Weights of a small transformer language model: 201M tokens, 12788 steps.
Each number is 500 + 25 x the weight over its row's rms, rounded and kept within 0 to 999. Layers, rows and columns count from 0. Numbers have three digits each. The size before them is the row's rms in percent of the matrix's.

# layer 14 MLP up, 512x192, rms 0.0948, rows 273-321, columns 0-95
100:551483535498491518539498540479452518526494554524535473485511516498517482491528527479489513539533502516452450525471516532509539512524479510496554516498524553481514496518459478531511501492484506501513508484483467486525477475523466494481564473536523507488477461489513475502516500522440440498
100:520495506509499440519500475490470486482501530485527488455519475544458465500471508459502476484448457496535490499533494496535513462495473452480512506496510534469519499501475496442497474525473541495527521508487469512455562513504486529509511455472523516517519501544520468477496505471544489526
103:510532520470511508532505495448449489513488520487482521500466497479495461493493466506539498485477553486453489529519525460543522481493513555498517495457507537471508499476523543518493486480536508503500504565486507479483476505468473514479519474507527541513485480506519512534499543493507477491
100:504460503533537475496496530523504518483488469498491491498533445459497476479508508541452516476513491543500522561492469431469472477551493482487447490517508490494498475484483489479481509497505492510470496492434489499509468559501510523498497498479481480484514534499493496527553470496483514474
105:492513535536497467515495493456528519529503470513534570528501516495496503546509496479498500495481535473511513503514516531437483491455534503532498498526512492505482513480542483498462436478501540524489486530487527505484514545466486494527535510510506518519484524494479511443485465504460533494
107:511510499508501535481497502518523520529526497489491500514476503505491463476472491480536495503507489425517516551478538487480533489507491506483484512534537512465513543483539549457505496482546497477524504498445493470524522484512494515537510514491478489506515507497523493505506524511500481500
104:492495486470460483542550456510550446550495528528466512502533493490508514484463469517506465487525484504537502491491492511504523460521533509482507542550489479500507507510506490484483515512519519461496478479491479488533526512503515509516517508494496520490472557508479520526543494492468499501
101:478501463483505482467445532466533494531508464498481479498519433499502458503498503543535479492480524559535541531558451525504486519493526531482490483445483479519511504505511484524567524504502501527465501504513545468499500499493501527487511484493508526462488513502479508482504484492517492498
097:510484498467538493509483542483504472501502522489500496484482505485515471542501489475538483486498532520471466479553493503464490481527524499478469470500483510477498544536515488492481455500546511510520486500517511511504485464517466504468501504512503521510487543507529505508524479450524504507
094:521472470535488495496532467506511501477516525479485496475503565539530468496476479542490554495546532539549495525491494531526519467480525513504469555515501469494476490513532476489480518490495487532454450513539489501492505470534492491540524540490493478483530482517501508503507509463544499528
102:477430509519499557469487461490536487491500475486508486482552502503495501493507477480528513521503510486467507541476501518458488510483498501501439482494479481487465491484508528484481520521524477517448453478481475494505462517500508463498472473462522478493496483540496481508513463545507438478
100:542505449491509516526465548478503499521464478452529482504482497521505480503526485529496472465485459471472505501464453527495506547478542433543505490478532504540498462566488504489473485505552507521547500495546525491541521491531496525518520508468493515464509498468464516540535509516463512514
100:521512491473470487502522515488530542516492474526491473497449490479465513542500481451494471477479525517485488476501532498492539462506467512459442511506501450476499522465508472482487491545483510503472498525480514489506530478518502474483508529548565536501449519468504516510494500471476515460
103:445528526531498465497499522516513486481467533513472512495520531513491467470496542486518502477469468511483510516546492520501522510487550510498443467537527538511545542514501491496474507503507497484466498526518519531502497549493475479463515495451457505461476484486495500476424508493522529532
092:551495503450527482426478524469490527498500486472514513484517533511494480487467513504481479489558536495519516507507522504535494461478503541518473506506508490522484493521551507472513527497530506439524509467492517506506488500492474513486498499536494467489514522489504520468520523518497482533
097:473521538516473460552523502470497467471530523519531494456521501515525449513524463505509519479532503513553487518494546480465518503479518461555480482501521479538497524470510531517468558518451506528508507456503528561524486492503509543541469528449481487491495516513466505513491507487495490516
099:488520461530471527510549481525547507512517497513504462492460521456512520514463486528525500504436513494470451504498508514478455518499505508509547515467482520518547517479521519517476506523475522519567444525482520491500497491477484488500486522497489516508527488473467443518536498512507496521
104:492499467518488519493530459480566482555523551523481518488482503453484519483477496505526506517503503552504484465542500464516537528530477500492478477451491520500517506512512509457512492523528529471530484493463500507528504516506476504517527489417501563488544490474519480464524482510524503515
101:475463548490492522525513567519508512491526470489478484498516488536471481535512457487505535531516532482483506535507529507506485523538516524509474459525538537501478486504518522512529509526498494469522486486495482504478502454508491509471526498483534537498512509593504501474478489446507549498
097:444494514529486466503501508472508520554498513477445535538503435497511512514509494510469494521511526516522496461507499528494438478504479501507485521531534475535508470443502551462500510487503500511494463524520534480507484513496487471526490505478455501501506496507513504501492513507536496521
099:459510529483469476479533454513494432540471512493440534555515474500533507479464520514500506513506469482493509465524484517486450519486447490487509525480488465538509501528485501454499517502510512495501495505473530499483496533495435504484515488511529497530510531492504538481511509573533493493
092:524507474538483481485533496488461491496503489467478522493484501528512428491506468497514490491506513481494475514490489520440486513540484534508549515478511531524515479476499543482527452505478519505474512548532474465499441499522509529538519519478505492517478504491517503537482490472451509507
100:515469490506513486520521512529498493479472506543457454485554490524472507494508508512499514522450513491528492504500488491481482472514528506451497487536542487509514530529521520528515469487508486512518493485462535506474532536523467496477466547487558545459509487541520465492498456515555500489
094:508517480455461452571470495500501523528506463458494503467482487539493478511539489528513503475505502491455462515520502504496488525517568528536524504506482504521505500495476466482483517485507469504504530491520501480496470489502543536543477507500451509516492474476486492464499503506513512498
098:539489499493518503461474493558522488494483527493481511513442528485505472450494558497491493484499458544486482506468527498539503498482508541539531521485480521508498520514491449542517480522526459511479469505510507478500543528484545473492500497518511503545489534449521530493494492491481526494
105:485516535469486496500539488496489507501552494516488510490473506497506512506495522513513470512475469542476528523552505470499476518480461484474500494489486505521486537506511467500482535436481480484520548533546555477470519477503492454461525481480509467536497489547482519480537492476499494514
106:493505471472511471525517443524528518499547476518536456535493466491548498526491486484460510511530537529541506515512462487519497504509495496498515494509477459509501541498473502510491502475475504541551491453534460525521477518441508454501473521555501503521529466486511487497502480550501513472
102:464537491517514509479508485493491485479532451461512490468537501536494511491459489484517515476505497507525471480466487492476479551536517493526540501492513501491475519494519550471508459490470506513484472472541523445522538498500506483506509513555499457492524459516467503432508500488496564472
099:466467514520497529489476506496466467474527507485483517494493492512500458495504518500579509492502499486523516510508500502511484518497503492493510469501501544500505494548513474510506519553517509496518451489474552500479523467499508510455524498507475466483474526532569475491510470512542503493
103:478527527540486457500492494439462526480452457520489518482531508500517487494524503525479491545525507508530513525516505523484515489487434474521488515513470491446485509454490518554512518463510480524499495480509543423500517503508491500551474494551535491466517533489489515474520496532456506526
096:503507519484532470476493478491522510497487526553502490502517522499503500437479400478493508503536470525512496517538472511512541455459483502489468562527493527523507502500508492528519483464468517498499492481465479491507506555496500535516522520525497518504523496510525513510465490507506503522
098:453491491528492494477468533531546508463538500529500497539442480495523494547513510497524460532521480477497499517494415492472476495482505481538521533505493470499459537501509518490521534472522531544494437520479473508490532469487523520508525519442507505502481493509472503499499499489521501458
099:474495480502450520484489518474498462506497513507514483517438466438509531484505540512513487481515486498572506530528550506470483511517488521486480477494527533488483477521511514521539518499503497525500515474493489514513484475503496543510515552483537487497494506500505480480453496514502490491
095:506495507494514566510489493514535519474435527527496502485460539509494509497487515487529458506492489501457513538464468488513499489490506506505490484521509479476512497487516479477547506521492545499491524472559489552462443471468452478483519489533483487490515510488514495450499506567474494472
101:515463514521526501523506525484486478513520541517474486523478492461521489511500492472519477491523463464512507488549507506475458512524491484485500473526529545496472470487482502474544507433542475473456529533510518524454484523489515448505503500530527453536513467512482451494462496501524467535
102:525453486498497499467537492449515562464483477501501458480518483522469479534504509509472503474498535501482504524523505503461445497509489517547498507500489512523491487486464518471492514483490473495543498537535479444492511511501519540499490527530487460471493528510489467470503502501492508520
098:540510481499498437502511492456516569516511507496484482502528515502540437504503466492561468509507488512459468489510503525441479516458495493519493490504475518476480516472513508505488468499493522490461505507521466526506515505471493495518503505553508475501469475477491473501488552507537487524
100:491469479484487532497508483508490529499512488499480512548511449536505498515473498449505441517494526506486517491489471508520519467504420490481499465571489515530497498504550497502507475485478489475536510521534470503489519499488477521497515527550461565476517464529497493475500501505535512498
100:523493506428508487507488511512469483488513514470495500473492462493521460500458500480504492443463490527536481539494503469490508499501496506469497486489514503528495519497463514512474552570497500484560550523494482492535496462540484527512474495434483490494490513529494503511523506524535523514
102:498554492549484454507454520500512502524492452525498506509500526511489504483533471510502498486483470557492491468511504472475522521550551492509473497510490506481501485534447494465468497520543512511498490544522528536479484505492500483536535496532508545508508500500493495515442515497492489492
099:478497550490546491541535564474487480504516455481482475509529454478483484503517502515512486542473501497537515531474497516504534507478502503458480547456496508467473501541513507511456495482529539476499466491495515520487508550468436470519487476493498492481512465477480530485509514512526481523
102:479526457466524472441558530538491504481482478482476489492503497539468480497463524500497515492539478498457523519518537495458562460518509495501483486532510477480466470461514523534504532509498477553474526476496482487503491496516510483528492496441490538514528473496513513500506467482552511511
099:510479492511505486511502485492484508494536510484450529471492496475490481480509524519495503498477518512492501517528468501511497543516495519507528487540490527526487513476507553478510522518473496497525519526499475500430545485456464448449434531482477493491536486520483501486526489501521468466
101:536536481539531516497526533510462486497500529513514507490491525476462509514453516530480532491465469498519528482505519463483526498471507500547506526524500469478535477509486481508479513536456537510536487466508522508487478497504442488552512501533503510496503455563498446535541488502507460474
091:534527541499499517510502516504498509506478524468497481534512506483539488520500469472496507511447517482503499499524505468493502482475555455568452523503518522454494495516520520503488536477477504491539518515473482512480473472531542529507508544464527498495449461514495500540492514475489472504
103:499519524506508511550535478487469535501487528533521534491542528548530492470518557517512530530448503509490478524508521522473521484504495492513476475531465518459512496524528525546471493535488430489525520493481510503479522524542464468504502490447483510505504474484514523491498480494522480492
097:472458543481520477541536499497481522468520504548527523493473489487478525487457497532500478451498493498542507507477520498490514484482500523495501449545489488502526554478511501516506494554528497506508540492460510488520519444487501491520503516473521451516510496527500446502467498450557488521
091:532504511493538502491557483490535489537487472488470501472526515488521454540538499532507523513467526540482488472500487488518479546517503483530517475438439502525486484481489528534497457503487467487514523514493555476497487535480513482482458518502465503508527510491467466489484530499481536501
092:523532520493466547484484552476513517479529531501521470535512523498481487449512520520480514489485441496498469490466524476516504471522462528523489502496456504465518482493495542518484510497481495501523545486522472475523499487488460508469492501509490518488504511471500518505468482507516449482
# layer 14 MLP down (transposed), 512x192, rms 0.0316, rows 273-320, columns 0-95
099:518495529531539490523467564482490524483507491518496475481528489463531520485508498504455487501510466495521497495485489457475486506500454477486494513464499501517499499479524502492534486482501523525501496513480482483452478486482522471527524503488505508522506531485482495506496475512511447476
097:510523499536520522488483501496523456498464501486500490497514503533522556461527501481526510474521539504485554449535452503452489473502516523488515536491487514502489477489477495499506512474496489475504526496512512517519458474524521469507492535455475500506500503505517487454491485508541485466
102:510516508503498439492463514477506539471487485516544518474448502544469520507515521495426530468484487498529485496511478518497493498524559504511522509546509501475475470502515486469493516489556491497532482507521522515516503511462519535482547519450508486462542484523475535498499485520460526485
100:507462425508474480531499485515511491476497477497537483481481484496498529497481520486506498510488460533485463517520439505523508467506484484513494468423507520538481502517545469493537508522534517515487446499496499488477481533531484499517501519510484532510549490508455436531482510520502469479
101:560500516488555511446465506525508488468509520506485500548487504512501497510477503544476509523505541471493528487518499483494511506495558487475535476551500534523483482460502466504499472514559472504507503536479514499461471514531477462470471499492502487478516485474476443507542497539511542510
106:509501518475526516471511509476552517499522495545506470488507490492497516489495529515495542484518515504544476503451482472493474530473482484464486536462531527478552518512522489464467509497482500510503460482511495525486483483506491479508483464522466538521485473530501492503508498481535527500
098:499499495566514467499511486493539506549503490511528523504485495455485500500528446478474494464532508483481497527472486529500486539513555477530468493535495521501477482507475504530533494523491473481498459489469500534512532557479484500477546517481527507495484514521457509479457526533514489522
096:483477458519504528523489508508505509477476528500548485504513446508504498465486503492509474485446464486462529501518465487485505556532538536480459484533500484455522505527521493552480481474489467513519543494480502498497486469517472503507540478494481491512479554461524494525479550488530485501
095:466533503482457505494495476469541518501485510494515508473502474475448545485497484481554510515529484469510509500501514519469490504521442474494488522510438416502486488487507529541508503502483507508503498536475478512485508516507494527479543501484515507503518468555504519471535490536491535484
094:474487487476505448434509533507512453485537498540527466552510466484507504485519504473508456552534507490529525523509494491481491496501490504475515529495475488538520487506532468530463498518505514478478529496531479540508475492462475529490438509479462490482479505501491492501477519505488515495
101:541510483468496531533479482520502478502486502486497470524480500523510499522514464480531523494464469468496497453487508551489498478507525533480506485475483483461491454481497525516451545499466499504496524462494503490545491483456467492496514481488539554469500503503486566506461551492501505459
099:492449474494516502479534532485480491521467480495464537477481493461468498446511500488509481523516521470514514499486507488513541508528504519454481522500480484499523516498483524506443522511470481499529503476459469510501541520491494508506493466525487547533510525465503503503490474495528544472
095:450504482542522467491517510525511500471514501560508493475480517471502467506513547483524531503503512503487479508486498509482508528474470504481525507512480495487506477490461496534545470502521494565502528504486513507459492504506517465503463537506511558511485500499482484579486508464512527480
100:477528556478526475452525483527505499526488512502511492517477474459521510492486461535515490531515489561471474467515504490476473506478489537483511445553487554500464506527475479504480458538452542498521451480505511478491522467495487517530491461489521500521495501495496491496481467522482452497
093:479496484570518499506482448524503525465512554509489527476495474463500524531507520478475490508471485527562489531495516511476520541531511475527500484458539537493511521508488447524506507466483528551472478510513504492494505550488551494458479521502516483466454494502494484497487482500468536495
102:560541495480472524525514512523495476498485469514519489473526510476461489514528516495563504524507444472480525524512532494467508470495485533488507517516506524537494504469476520521453504487481491455505533480464491457510476507486514509500534538542514516543499428521497503485433479484493476468
099:493540530531498496529481490486476505491494525500530520495507479542495515466482534478464486471472514514495485497448450510532503479513532457505489527549492480479452536498486503521512468551471487559457475502501501492508542583507498521525491518512515501512502484460484495507526509477497516481
105:500503511485499492512499570497521500495485558485474515530474446484541554482476507514497528469514492529497449475540498513500493491516516507500468505461441507523477501472497522506508486508523502524510575484486492505509468476495554527505457482493490458471491520508524524540495560507517501506
100:491495462505504458527549475508486536519502484519522509515466451508468482524498518494503482456454470439494491465522494529498492457536547503468532497538544519482485548490431477485486496461483488465526550526526477480444480491520490530499462526518505505493521536488497486504475462540478514533
098:493469511507506485496511495495489470464469500492511473497505448500457538533542495498507468511454466490462503480542524510532517487518474550506554497466485511491474485501504500523490553508514539518497497474523500482451505492495495483507486474508539507513484493445461478530512496524496475531
101:502511525473510462538506517527492522560516530469525486479514494514449497523539476490489495488504461501496521483498514461518534534513472483496503489439488521457530548534458496501510488501481528453512511497524484472476550573501491549450539505480502521494508495501471493521495514500484546516
092:539544471471506509503521520519486503493477480503532512503496462495494456476491524506450513521504466512508473471510482498517517519478477522522498462501490491503544541479496510516511511473544522494463523537499484467458493483450489442526473506481492513467450572579511473475515482488496523488
101:488515500499526491513434482502532500524505466483494504548472489520526526518505478502508461505503508504511504479526497538482481508508545481516483504507502508530472487499519478503494509507485497532453529512526533527490565465455525519492465518492505501477518499530531507490484485476499514502
095:492482514527531495459498454480502522469468490511501507483505487465476509526493467475490548515540467558502536501472515470496448497551461489503504500520518491539489535541489507514487499472540516531507519536508499464476544517477525485503479479480501531494522477509507545512544482481504532521
098:505470499495472508518504523494491472496502529519545504516524507472498500548510532495537529463534498484519486473438512512481476523462513528516472487518479554495454480485515506517521512497478534512487532503493543495537494523538484541484494498491457522492486510468518459522505486485520455472
104:487527462533523497513501528502494463519497506517513500502520510504515508467490480525491513486431527508517477505450504506528509500499522498524506505500478492486504504526502469516506493474525482536516484475514488518478524449525514546542521483487499551485481535480482509533498503504506494512
104:497479529481519545527498505531535520453464543505522475479472519534492526502535448544466454486517559546485472476515543497508491503505502492503472481520542474526450512472473550479452501488481493523495525484500525485524528491489537490468508524514485499507469458466500502487512486460505445540
105:523423548527524538501518495483508512499494508538509458502491539493507512491510521495454508476523500529499482524514432493474487518530519494500503557491507455461543474505487481525507507532482545437496496530527503444542525514532534511478561516499489514489496501503489540535492495493500530465
101:481520562501490501472516500521486488500459489476514495495498508485515516505532468504495482480552566496488498499525441465480493528452483508488523511476500467498554463496503523500473476514475479490544564522479503522530544504517437496506529513536508540537505489504504503511487526531469483501
108:493519520492451529469510459505514541486505495462516475489504532493528496495485457476518536490507516533470498521492487467511480482492545512521502531484561515508553472534528498483487488487544475548484487495483462492500511491448484501475512434479494482464459537547455494543476474523484432506
097:508510494538500500508481541495476489517517547473563508524473516530528471486554485507519470528501556498465506462488528522521501479501521490490478483463504469496529476511515508530538501519514499538483491489510505521453501495517467484523496495514457463519486489483527459515497472489527501477
094:533456468527481483463462492432494484522491512495515514487489481512537528516527434452508538485540469515507469506483523502471450520499523512527463514496562514514505509475529550496538511527528437514477482491482482511535491453474464506521483484537477558500444487520463477483529509483503517464
099:493481463499533480493529477497532518485496422526540523511464504474463491481499526525480500515469512511537549459512514468446509541449505534499511494496442488510473471507491452511536486473523485547462495535481507511515501502533521489497518549434477473496460487535491519457511485517487516472
097:518542503509489486503507494480507501468537505440511540526480496524513488499534484537479478532548479483523464460508507515495502532547515501469483513503487477510534504512529492478521485539463470479523516495452505452505507493493502503531542462515505499470484507518443493503481579473462487474
098:490489483468471489534543486455485469473496495511471477526476473486501483524492531482491511461511506516532502538518497511491443534513516483509490494507519521430507494454477537499550502469511467495492489503515474537505456494440522469508571509557507495496529479456521515495479520494530515478
104:482510479478495514535449484526465533487520501496524523519581493531509469522513477497445501503501500487479476503514489497481461520543521480510544460487482501485518468497484492510483505533507477463464454516510503482477527532482503532477528486547445548507469515523508493514534533515521533490
101:503506552453512496515487488450467473464492486501477472479536529519470483511486503489505498459533550566519504495509501515492553514456504496483506497489547500486490518522451499519518490516492412524516477456552474506522501520473512466485520505501504473558495527512483513493482494451516459522
102:485546499492498526510499474539506532507529515526479439490475520515494473517484504513519547483507491479519480483481471479480491516455540504493534507491489503478515506520472538519465485510524536485431497467472519485539515521553535544526525535482572467522514500521485474492475497509441522462
100:474481523492553524487516467521534493537485527530498496477463517468472480446512481499482491476524499452523507485507459468504513519531473462542523527544538521461493486491494501478466481488519484501536523503474469488476503469476517528507451483517468543476503479513512517469534529534518483479
103:499498492545495508513496470534478503471540495524503530497508471523496517510521453527456484536506533453514497520462484433505507522537485496521514503474465539488500457474552480475530513527508521490473512520528514486519485516457545504401504479493527498521510517494519532509520493545490478510
096:489531531495507491455499500542456469502528482500524506499470483507540524571519494508532492498506506494479476506550522497511511471481515523502529488473507535489510497490536472494544516493549463488497511526493544524515482451495471528522545499514480525514505464483513525505490490536476526547
102:503513474521532469501496497519494530461476497497500473474502511487532508485527521496460494454474545516461530488534480511473483503492479484528525503509528488475477509521519494508522497537520503532499462531534500534506498541469501467491489517501526474555523552519532504481497504461451501483
102:504466499502518503488522527485487491464486482473514529491486508474499468498504541482538507490515526520493527487482514491495490471552505517467494512473504517488561485522508489485515508494493547502486519512536496456536510479491558520520496518500505510543480497417525448489480553467503471493
099:497562503528494488493501475490491491487466535497522521447470470491513513488517502468516479479481500490496536510451497517505447514515468496454439480521520522531467436496495548470512496466467509520468490506510530513496541468451481472470489458523512554519496458502510520529492533467514462532
093:521479502492495479489489510506487454482492493506501521469479484466437520495454511544525495521498531537477503480458515510534529505495416496454521513480495521549488507465509536475516528485482505471469510442490542481488520507470501471482492487530487457492491525478481529507487489521490494509
104:517502489526487456462480510519509541511480502487513478534495481483520540533497503454481492513514444499537515478502533527497526542474536511510501519543504482474483523491492504508467499487499527476521477505505509484526460478511535526494524534517511504510485529470496493462514440461462479495
101:547514545443452496519484463464503497479502502495493518487498506504506487489493496501503492538525479509501499519501458534521462488503512536520526516533503492537468522518509469517525476473501463486535469456491463537511462499498507501474466525485437476503507483502464527489497499486514490527
093:481515511494442521460486530465556465481531469472520465516436446546525555530466465462518502506522514510487516504516506513485505433452512495498506497537538503486507502514493528525516510506533518528484494460523487517481540456539510501530544537455530513476512483555498495486495529510530480515
# layer 14 MLP gate, 512x192, rms 0.0924, rows 274-321, columns 0-95
102:521486541504523462488498504478554489512520459474466520504479506474481525506513530468528550552490478485517468508534478509486497530463500510506455486454516461470499502528479529518528521521513496480460455451482472508548478474517487503472514505475479494512484514479509502530505487526487499518
107:511471555491473495497504499441526494569498485465459529512515492518512486516494474556506522506500537538503535506512503486527499526519487501481513484489516451475459478533490532479470502488452475493507509528468504455512518530491489496507519460487491546502476514541461494489447477492455485506
096:492502474513541446506535507530519500485485526496475542525516512504520477458501514481491486478511507479473461506533508526504510469486515509479460529521472518515503566462487485499477509509536457502481521497506502483530493509530505491507513522482536494484477524529463517512472480504528497432
103:503520539437515493468495513486537441471540468481493513488504522535491486495433475527490517504483565507492519491506512516484451496469502547507490506546468544501516507460484484509499479484485488458480479527494481462488520496485497484429508519510501554533495534534498508450532513532514537478
101:569503527514544499504541512514505545512480477530516480508517507513483530528461528484467501474494498520518504514534502516489483484519502497478478517460504532530485480448486492503473490499467519532494493522539510495526470460515491456502551519468501509535553517475477535481469487500508490519
105:504489464516482507500556553492541475534521496526505504450472447521486551487459509532473514490521503493502505537565489460504519468528517497485483524511466540506512555536490527491520507522502463477463520496493492506490529511514452529502479488491497522489513427494485502531527495532485537540
097:507538506516488484444502503526495492477538500520547484517507422525465482497496528467543508483483459527482511477497449496501486546516540527509495479462532502512523488552514498497513487465497507522511494474533467479516526491534512494488521499465527483516470506421478518485494484458491502458
092:531497482494514510511472497534437513539465508478480469527482485517495463498496560482482483497505461505486511514502524529482542526482496526504519485465480447539505546473548517511495504539502531474541503504528479493543468511508464478534531444478514500516493526458481503437470516524477514532
093:496511525475461479518507429520488500527478534484446482521452452524511541510541528514495505531506474515491493508497484516516536523471498489473573501474510481508499467496542520545492536510507507469485504487498481485465466523514516476497529472549509527488493486419518510538506508541463487509
099:470490524475481476488538475475536476489546523492504491481498509500463484498466513496497502483507515496489521522495487483484542541512505522493469534486511511504466434546513470468490492506500529469456510505504506487460477488493489523464509493489476511518488496456528552488484477515528509472
102:501527453468499454528531491497472488490495493497526485555481507505482550483527522532483444451482479497507494487538486483480464492520488479532541496493468486539538481543458525534484491476526470484505489521507521454511474491480532494432518503436463481512476531499504495507498494508504521491
102:512449517547519520499534494531545466488507527516505546476497492456560493515533509516535465489537482486484489516533515482499515503500480463511498524505481486474510485495491485476440500479516462518499485467497498507480517535549556510473515519518519498495520542492540540480487499549532485522
105:508510497471502480458475506481500482496450452498480475491513485505487472485506497488508466552483492527500510528470459484513516522541516471542521487504505480547493494510553538505507523441503515532537492527473451536479478527462524498506468518522466491509490494531531503520514552468502486524
097:434494498464473497503535511509502529474509489497544494498495501506493532476512513486469463495489468447472477490452509495526531435490504527523519517529464498475501503505540498493513489537531515464494513477499501500504538482455462505482517497480476502499510494518543528520527508543529469537
099:497531499507523551480515474489514506557451470491481502493477477502481548481509525491556472506475534498508477541505529523543467490532511542480557503492518542529509471506498462478517487500513517520520499518502502488508515492512523464500496475581522548504476500473530499510511488478534497437
097:507517507512480507476484468479486502554541503496492503501480485482454496523458481507508511498479572487499477499513533500496455497523501491505514480484493555481468565473476485521530480505522523525488481504483508530507555513477515502440484490520503446492510482481526480540557521476529452497
106:509478524517516479462548516561464499450523446473481488466501484504558510498544495502532496541502518503517522492498495486495481506460509485511493459451515501497446491532485500521543512544458509496501478526519527486465503526445484533522473482527506484495492504512531537513504529503546511493
100:519468542444470475467484482498475551495462481491493476527438524497488482507506512456477472422502495500472482493493473493499527474524516498499489464541493547545483528506454498451545521501473496497475540542480524497482512511510522496470537519511489498483510496489466463520487497495503528507
101:512499512547494490499490544510520474477502479539512528451488514500477495522516528564474516509521485489493535464535467550488468535506551510502513497521499538469510497500470503541523536480484457488483511515541509516521535508505509500453519533529484472468498543501505521455514490498469513512
098:507521482518485489482500459443486501499534483504441534507492497513503519437486470523515505495551478479478497533484514539516486463543512485472490512479527522516494472462554489518493491496467527480488489498499459503475510468473510493522467496495447445503477511491501473527503485508504457496
091:478443491511500467525497444489486524501476467502465521506492514503537543502505539499530493513466492519527478487491530487491556478516519466506493518511477448512491515523521465500507535504452452518528491478494520454497478492478526530457501475479483475483514464523465485513451478551494519485
104:533520468519504487517498527443533448502500522425504510492468530510504506503536472478497446496530469526460474504489498487475510526463529463509456431502516516491459448508479481492459469522535497484510510511542499491504451506485536503476513504526538507477505510521502526547518543483488485510
101:502518496485494530521502456519488521532502452519522459492515522507515511537510523482503494466491476518534506494494498471478518531498478472556455501515513492507496483516517481479518575479528491495501516469544442497460511444526462466509494484476443494525548495474499530485488505492494491507
101:513489515479461526548504546433497513453473485453505495497505465487501504537503471525485464507471520487493495510470501483507513498520451529540497522520498477445479470465468499511517554488512492550522525492518479520472483513528519506489525433526529461514488506520516474525480546553507511494
104:493518514500477516494490527522476459515527524519551501508491471519538491494523471496520478467550514509505482499493489464507519538480467508497488463490516527527488510531550544514477488498507465545462503480507505525450546480519474518476501502487501503499531568490479461516516503462477564510
101:512504523490470500475487516487520501568493478501519471524493506508511482515471527559462470483530521472525481484514482499522511528482518487463478495520451492532524505450490552531530493510464480501464471521493461516527529489507461487461485483562464471525476496486504452482520548513514524475
099:569462506533442487495470518459472507489481506543482504497466540515493482501516512519489503540504520546485523530547483493482534491504489520514517542505548490496536505494546508523451501480451519497487456483486531481475470520500529520546485501489517501546486486496515514498538476487469504505
102:466478461494507562514519531493530496537475507468525525492509460511498477497486471482503481473470482525516500498515551526497438491456501509490485507463480517469508521495550492478504512531540501492500500494500505512499515495507503536522486486472457508454520496467515478534512477537505482480
102:493491511507526506508473520500499475486544485514504497528546488501542506430513496503533497496506483461491550503495499456490494508471463494483517484517499496487532492460499468502473467516523479543514454516476483474527503518518560529503525490534483491482536507504536479514546468491487466466
094:503463495541499494474524504445496511526490440474496467523469506541490483490486509513482502508489484479492451487531476487527478499519483494472522489471470529517495486511517492527457520534499530534507447501491497508498555549530497512522513517528518520502518519494483534503510480518523457509
097:467506461486510440495495507474543494495549535520474527497471444492529527533482529478491496527472481503511525468488465463484485513493463499484508539511517474559477481487512514545525501463507538557468529533520506476443527504468459514485498545489465506506524502490483493488496479522477501489
102:512498485487509494483469508528533504526495523538474513507531461478536481497462505526530485524519470514507463475523522498491489492465459516528549493542485510498460506475524447497481501510473473514521510519511457529510495468513510492533448555492499463474466556524510472503485482486503460519
099:472474453466496500471491495524507497522495481510516502513505511453499492439470510506514499488445483485463475521488515519497528488501512531489515508513475484508488479493503517506574476497535517504457491512546501501525495482480521521484501536519448509501503522498522492474504533489567538521
100:505486478493529504501531489488477515494495526500479527538497471475452488504492512504516507526529552517496506509514467525467502476529476488529494496522498487531496447463509489468477511555516481512483532479549521485530495512476532508442506539472529475509518498482498550511498475491435492496
099:476525526498528519592485520484541508484492459474500486498507470508477487513535491520471516489556500538470504516477527487543507493532507489543500497489508503562487539479508505507514528473514509527513486545526501485496463487485459526517545510525496469483511530516497489477496488491508518519
102:532486503455513522509524522504507512510497491498484488534467494501505504516507542523504477517511518429514489504448507498457506527508459499557454510500517484498565541526488492501514537487511502523465467535496464461494502503529511488468525492488495491495554493516486492501481488507479484488
099:529518518496511496524534490488513490503522580515502489477515533484540497504520519515553475487480448510524490499514515516490484476540536518488498514511535527528481519529538528506510511505484515482478492478510512530495492481530530531505536530523559426498537534538527461497481507550522504529
100:489485537488513515456513506496510516507513522501494430523497465430515469510482506439494445518490539465492484506492483464520502533497454500491513474456479461457527487498504503500528483504538503539464501522491488475541511499520499510486509493485511504470483499541497517474510507504494481491
101:488535490466494526498526509497524509493442489508502530475482514526472478484493459518520478473473477496479494500523474477500528506525538477490469489517524495491512520542446517474488537486538496483546497536524518520498489495510493513521513529507571528485515485485522479468467460512498526498
101:537502462525452463506485483531503500563526487515476511436515461466502508517473468490535510485532505497502498486470501489517559503498506501490517532466510486559456476524510506506492491459493497482520517508491476560506470483545495538484494514516529523484464513486520472514499526470524488505
098:468507515471510535483490505504529524495509489548539523488503511514461494462488511482501451518519463491507501490500512510522519502494493477511521531539466516542483491491504481505553527501490448464459506532455482467528476520525516519484502510512513540461468524510491482472506467514523530529
100:464493488487459508509537521500444570520554492500505494510507499477486493507504501512488518474522489495530511502481505486464475450485515531471477516482507537487519536527512476513510512464496487485528481489526469460492435522515546483527489475535531504486546493494551458513535532484510517509
098:503541546506521513536511491500515497494454499489520479495503526486466485447505489481464545472500532475524482524557521492502451543476512495535508507513456526528536515494523514531481524480486507529509495491495497466488475514536469484490454470483487481512513486488447483479510474512521518524
089:441481477507520468476502475508541508479511482521488525498580515538499504525504476494504516499509482483496472564517503526498504557506521516438521478523458498482451520535485490514511493475539486527483530536525463491529505512531483511462526487555483483477537493492484506504495485499475561509
100:518472468514502502540508465462502486486467500482501490491467480517492484482499504456498551426500522485482461537513476509510491497523496490530438496495483504485440460508504490449478471460526499528507511478470492491507472485528490499452526502501493501492472464499506537538533538502509495498
095:495486509505495493487456528505523501531526521479531508455501489481502521511512549516506478502488528473536521521465475530463454531477498481499522519528466486499515494493504524486520458474488510492517507518466507470528475545505533478490489463526498522524501521500484522495460544515505505529
092:513508474488457516527526464475506477466503448489530475525501476554558505478490530503516475518542489519515515534492510511479566466488492507521506488501528492507479480514515503484535514442499540501519468448527538500456564485490503549508508500502505497492452502499462490540477500434491487482
095:521489527490518475531487489518509478519443482460514508527487537498496505530518486497556536476537535485498451528472533465531479503485525483446488506497491460486485477522535491512522517509491432507451507537530540517438478517514509512476458533453520482510463491472469483543470495493494491541